Part of a small language model's weights.
Size: 12 layers, width 640, 5 heads of 128, MLP 1920 squared ReLU, vocabulary 16384.
Architecture: RMSNorm before each block, rotary positions, no biases in attention or MLP, normalized queries and keys, capped logits.
Training: a variant of Adam for these matrices, 477M tokens, 3640 steps.
Each number is 200 + 30 x the weight over its row's rms, rounded and kept within 0 to 999. Layers, rows and columns count from 0. The size before them is the row's rms in percent of the matrix's.

# down: layer 8 MLP down (transposed), 1920x640, rms 0.0267, rows 151-197, columns 0-31
# up: layer 8 MLP up, 1920x640, rms 0.0346, rows 152-197, columns 0-31
down151,097,201,206,232,200,188,220,159,193,201,170,231,124,188,228,179,195,189,231,251,218,243,211,198,187,198,212,208,192,186,155,192,192
up152,104,177,210,203,216,169,248,155,201,187,214,172,201,241,213,224,232,172,181,208,171,174,206,187,251,153,201,228,191,186,208,238,133
down152,103,214,156,198,252,185,171,163,194,287,133,156,186,267,239,226,219,191,250,153,227,196,188,232,206,260,240,214,251,194,210,160,184
up153,100,141,153,253,201,162,211,199,204,181,122,218,217,219,131,213,149,195,204,160,160,200,225,199,147,200,198,236,205,192,187,175,189
down153,099,226,202,227,213,204,183,200,174,231,262,197,202,143,210,179,248,238,137,242,215,238,193,166,201,218,230,176,258,211,185,177,193
up154,108,173,245,261,231,212,214,189,257,198,238,275,193,212,151,162,223,279,207,182,233,264,181,201,179,196,180,159,194,166,226,200,218
down154,107,153,220,199,177,235,183,250,203,181,208,203,226,144,198,231,252,165,270,159,169,179,221,169,189,258,184,245,133,206,180,171,149
up155,103,188,182,213,197,220,197,180,169,207,221,254,181,203,197,201,199,248,224,182,186,239,197,236,174,174,157,169,205,201,189,171,207
down155,104,209,131,206,227,203,194,203,222,187,207,159,181,190,202,210,171,199,185,213,225,201,187,201,230,196,248,202,204,207,197,191,228
up156,098,165,200,220,202,216,173,185,177,243,233,240,196,236,245,213,223,179,169,168,140,176,195,183,206,151,214,180,222,193,216,272,166
down156,097,209,215,180,201,171,196,187,239,158,206,234,178,164,212,172,156,245,171,197,206,252,195,189,237,204,205,223,238,171,125,161,239
up157,095,209,210,160,145,198,188,194,231,203,242,206,223,172,239,214,238,205,172,207,212,197,217,143,229,218,210,167,220,132,178,184,152
down157,096,154,166,203,248,177,145,226,212,210,193,179,207,182,215,198,209,273,203,199,203,214,227,179,195,199,175,215,202,141,252,203,221
up158,094,171,218,202,190,249,217,187,221,149,218,214,230,231,201,179,210,185,246,215,200,186,233,188,221,230,172,203,191,169,181,240,129
down158,099,206,208,223,152,233,192,182,183,156,202,196,185,183,235,169,190,227,208,205,196,221,246,178,156,204,209,181,191,212,175,214,243
up159,101,195,205,249,174,184,226,184,216,180,199,185,159,177,193,189,245,181,237,195,211,221,182,177,175,198,174,236,264,179,206,222,186
down159,107,198,222,183,199,201,197,166,197,159,208,181,191,241,187,184,260,205,186,242,180,154,191,164,188,200,174,117,216,257,166,205,213
up160,101,184,215,209,146,168,188,209,273,209,177,224,233,171,188,213,171,234,225,246,241,169,197,166,224,174,169,200,165,199,165,192,241
down160,106,169,197,203,231,174,240,235,185,199,159,243,202,190,215,192,194,185,188,195,220,153,196,257,150,211,216,222,178,205,227,223,189
up161,105,244,208,225,163,166,189,220,253,157,164,190,212,154,206,192,201,224,177,188,198,199,176,198,209,240,162,183,221,195,195,226,168
down161,103,203,208,175,198,192,163,208,218,216,167,231,189,232,238,257,238,167,168,171,164,232,223,182,202,219,180,189,210,197,220,193,117
up162,105,203,187,181,207,206,256,188,181,198,137,172,203,189,197,178,157,189,221,192,245,169,186,221,189,135,231,179,212,131,219,237,215
down162,104,195,205,139,177,192,185,141,194,269,209,179,221,237,234,203,207,213,221,211,170,185,185,138,199,187,218,221,219,215,235,233,161
up163,098,221,215,189,197,197,210,227,202,229,211,121,166,122,274,88,251,174,177,181,202,202,187,238,179,185,227,221,171,152,183,201,166
down163,096,183,222,168,203,208,202,177,190,216,183,145,176,196,247,238,226,241,201,225,142,202,246,202,265,222,188,192,211,225,190,252,194
up164,109,225,200,181,182,183,252,191,143,207,227,187,204,237,178,201,263,205,193,191,206,246,160,221,161,255,171,216,224,167,228,215,190
down164,116,187,216,196,190,249,204,146,195,215,167,161,248,189,176,206,243,214,204,183,170,246,137,169,189,140,248,198,260,161,234,186,185
up165,093,227,202,211,216,227,245,253,184,230,203,185,196,184,277,124,133,236,207,179,191,230,206,198,225,197,194,173,200,181,195,198,174
down165,098,223,230,168,192,210,249,211,208,232,173,197,252,193,178,195,188,244,133,168,195,214,239,246,255,210,212,160,248,154,163,146,236
up166,088,210,176,158,227,182,191,178,187,201,145,237,148,170,191,190,256,253,224,161,208,210,236,181,189,137,155,173,171,195,267,209,202
down166,079,208,203,140,200,184,232,188,179,198,196,170,229,185,156,169,224,202,191,157,197,229,203,185,228,217,192,214,211,161,210,198,189
up167,101,157,191,260,233,203,221,184,167,195,190,215,227,230,253,244,161,177,221,175,213,240,254,208,206,173,182,202,187,205,165,176,185
down167,102,227,243,198,267,208,182,195,275,127,269,210,210,195,185,238,207,188,175,191,229,132,210,225,189,245,212,170,166,223,232,197,217
up168,096,207,191,236,227,207,170,133,183,176,149,199,239,195,214,182,197,179,236,179,216,189,141,208,152,186,229,174,240,221,204,235,157
down168,096,171,191,212,230,184,265,202,198,176,187,215,218,213,215,211,194,208,158,145,187,196,217,178,234,204,220,194,212,214,210,176,220
up169,111,199,205,237,200,210,211,190,232,212,187,210,165,159,129,202,217,206,271,216,203,189,227,137,183,160,182,254,170,140,195,243,215
down169,109,181,238,218,184,214,210,224,214,214,184,213,201,228,191,211,135,228,213,254,163,197,198,166,188,179,172,204,164,201,191,228,243
up170,090,203,262,181,171,225,194,214,197,196,203,218,211,214,226,152,231,259,227,182,244,186,205,178,220,177,212,218,218,237,174,186,228
down170,094,205,157,206,234,130,136,190,219,189,256,244,198,210,219,166,153,230,189,215,203,187,144,228,149,234,215,180,199,189,182,176,176
up171,098,199,180,206,231,192,254,160,224,186,152,264,195,171,241,149,226,220,228,227,224,256,215,213,209,207,194,235,195,165,225,260,157
down171,102,246,177,205,155,245,216,180,203,174,216,148,183,211,189,162,205,203,194,176,192,231,189,209,212,152,243,200,201,232,152,196,236
up172,109,176,202,239,163,182,207,163,237,268,166,205,208,179,245,173,238,213,170,177,192,211,167,190,193,209,137,155,197,222,247,162,202
down172,106,180,206,248,191,205,229,233,184,192,252,217,151,157,205,166,199,239,200,185,199,230,193,235,249,188,215,189,212,192,220,201,222
up173,093,222,234,178,217,160,226,245,186,153,183,181,182,212,165,159,235,239,215,198,192,249,224,202,154,246,193,208,210,148,199,172,181
down173,098,167,209,219,206,167,181,211,192,211,208,190,165,186,218,165,195,226,206,224,230,209,185,212,200,186,197,180,155,209,266,205,205
up174,100,206,206,197,202,191,185,193,240,220,227,203,211,188,209,229,186,289,187,205,190,203,199,163,165,192,174,183,221,206,210,179,198
down174,096,176,209,182,175,143,175,202,204,240,179,224,233,190,177,207,233,171,255,168,215,194,263,168,197,175,152,241,174,219,135,204,181
up175,099,187,276,151,125,160,183,171,166,177,199,215,204,181,179,220,212,221,199,224,167,185,184,163,198,176,202,173,182,175,196,177,246
down175,090,208,191,187,254,194,193,185,241,254,165,179,154,200,193,181,139,183,210,178,206,193,226,240,202,226,223,236,206,201,189,215,180
up176,109,191,193,204,210,172,212,228,199,223,212,255,204,176,197,235,195,215,188,155,237,237,204,192,183,168,231,204,189,157,195,264,214
down176,108,232,201,204,210,189,236,191,245,192,112,212,219,190,207,237,186,170,226,184,197,149,192,223,226,131,215,229,208,207,163,159,253
up177,102,219,255,223,204,197,221,162,209,156,202,241,192,195,167,196,174,248,187,174,184,259,177,175,190,233,197,207,207,189,181,231,127
down177,104,230,211,185,215,150,186,256,147,209,197,219,262,219,200,234,170,223,197,212,213,145,252,217,226,187,226,209,224,243,204,241,226
up178,097,163,192,236,155,180,155,217,195,150,188,171,212,179,253,156,133,283,173,227,207,176,160,204,173,132,205,206,228,137,228,225,219
down178,086,197,189,149,194,183,206,221,206,284,193,170,215,227,192,210,216,186,267,190,184,207,223,166,183,222,275,255,211,195,175,157,166
up179,097,202,184,196,166,209,255,242,221,214,208,162,222,224,198,226,165,259,158,195,235,154,217,144,188,195,193,199,220,187,191,195,222
down179,097,191,131,170,151,182,213,179,203,238,186,210,203,190,138,203,184,167,247,206,219,226,281,198,181,189,168,187,193,185,185,217,263
up180,106,216,165,188,178,219,188,184,227,195,246,189,193,227,279,227,190,198,216,203,190,204,210,168,224,156,210,178,175,209,256,164,202
down180,108,200,223,242,187,195,205,228,202,189,188,194,179,184,195,193,209,212,201,236,202,221,193,191,230,170,236,176,171,227,206,194,247
up181,100,153,186,229,187,207,232,198,107,204,171,237,202,180,199,194,196,214,235,202,230,226,233,201,208,176,181,253,182,184,233,220,193
down181,102,218,179,204,208,224,182,218,208,170,246,215,176,198,188,262,213,234,215,230,151,197,215,186,227,205,212,178,257,237,191,140,163
up182,096,186,200,181,182,223,178,179,210,205,179,190,202,225,230,143,202,199,191,211,179,207,167,140,216,215,224,220,262,153,232,203,216
down182,102,214,180,139,192,159,188,198,217,186,207,265,233,198,193,247,221,242,192,199,197,198,156,235,225,209,172,155,188,198,195,203,216
up183,094,185,262,153,217,224,196,179,167,179,209,201,192,215,264,172,174,169,196,212,244,177,221,187,152,215,166,206,225,170,227,219,222
down183,100,178,183,180,219,200,192,201,135,248,278,276,180,203,208,175,220,168,205,240,179,208,237,219,201,187,206,232,183,201,183,199,143
up184,103,252,208,229,159,208,233,194,241,207,199,216,239,214,214,134,178,240,232,180,222,229,218,212,178,164,208,170,220,202,192,164,197
down184,101,170,209,246,195,220,199,249,217,208,174,202,217,207,257,224,234,193,243,195,214,166,247,206,183,189,167,236,139,197,227,227,169
up185,093,196,216,190,227,225,229,233,225,214,158,213,254,187,213,259,181,175,234,211,231,200,245,192,181,207,157,230,185,233,239,197,206
down185,085,171,240,200,130,201,210,241,184,168,241,197,211,151,207,167,197,274,172,169,211,221,171,216,212,171,192,173,246,216,178,228,218
up186,099,214,229,190,135,241,199,218,218,208,213,239,180,219,163,197,227,160,191,212,237,191,207,186,194,212,186,170,179,162,242,159,214
down186,103,199,234,184,218,164,259,247,199,296,256,229,186,198,212,180,235,166,185,180,230,187,228,210,211,273,212,166,219,207,212,181,133
up187,108,212,212,160,195,180,188,168,214,222,176,178,206,208,140,204,154,188,163,242,226,217,220,195,238,202,176,254,224,190,139,165,140
down187,104,176,228,175,226,179,226,196,181,179,199,198,211,192,194,153,217,215,164,228,220,210,228,196,184,180,210,178,176,195,240,282,166
up188,101,207,188,191,189,217,233,142,179,186,202,266,141,142,158,217,215,224,181,181,234,269,208,244,241,189,197,224,217,168,153,213,186
down188,105,161,264,248,112,180,233,223,211,217,159,231,185,235,225,169,191,168,191,195,195,210,174,211,167,185,176,208,255,218,216,256,227
up189,108,208,224,162,189,170,251,224,193,167,174,221,211,169,202,198,234,205,223,245,210,192,204,200,156,183,199,210,205,201,182,210,164
down189,097,233,172,189,155,189,199,189,179,249,178,243,199,173,194,181,239,206,241,224,214,151,217,272,200,196,211,245,203,183,199,237,158
up190,104,170,193,117,221,150,190,179,213,191,215,163,191,200,273,166,221,181,198,230,197,179,259,217,200,232,136,222,195,205,160,193,224
down190,106,218,194,192,176,233,185,219,168,177,257,189,233,165,155,179,252,221,182,168,206,218,186,206,164,175,219,211,214,217,191,176,181
up191,105,207,221,223,244,218,181,192,208,243,231,193,169,211,198,201,222,209,218,240,217,241,170,190,212,176,210,203,188,218,235,202,191
down191,101,172,170,209,175,205,190,215,182,174,146,216,208,195,190,230,148,159,194,188,221,243,244,215,163,185,151,219,188,174,210,232,169
up192,100,186,186,225,170,167,168,192,234,154,197,240,171,174,255,201,226,203,196,179,172,209,206,198,244,213,160,210,207,209,189,215,221
down192,100,194,176,151,245,202,172,167,176,201,168,183,201,234,187,198,156,102,215,152,217,212,228,171,159,207,141,238,223,173,209,203,229
up193,107,179,230,217,222,202,236,141,181,201,167,202,212,190,226,198,168,185,191,172,249,178,213,179,191,201,104,234,185,200,201,151,162
down193,100,143,144,224,199,164,203,211,220,199,249,257,182,179,178,225,150,221,221,239,198,236,213,208,226,196,185,207,219,167,211,139,183
up194,087,175,203,188,168,257,220,185,221,147,124,150,203,198,257,217,212,231,243,153,233,196,171,243,173,178,147,199,216,157,189,200,226
down194,083,170,261,208,223,155,181,207,154,229,247,239,208,235,186,210,175,219,199,230,209,214,222,196,187,211,247,219,176,244,260,150,196
up195,095,188,214,163,177,200,246,239,188,255,204,221,227,221,176,175,249,201,241,134,222,250,207,178,207,172,217,208,237,225,159,204,218
down195,098,184,188,229,242,186,191,193,224,199,205,162,216,145,230,216,189,195,145,187,208,165,212,226,198,158,204,214,166,211,219,219,191
up196,086,222,177,192,219,170,218,236,223,242,226,211,175,198,164,255,204,234,237,228,236,233,179,181,153,231,165,203,211,170,248,212,187
down196,081,190,265,241,190,151,220,177,168,160,181,201,255,215,166,151,171,218,150,144,173,227,194,273,237,208,236,135,186,220,253,201,216
up197,099,218,171,185,148,221,180,209,163,209,224,183,207,183,193,213,180,190,198,181,213,135,190,262,192,198,237,192,191,179,158,220,184
down197,101,181,247,214,203,180,205,166,184,182,245,205,211,238,225,204,231,218,190,229,187,184,224,168,234,156,207,236,217,176,225,196,168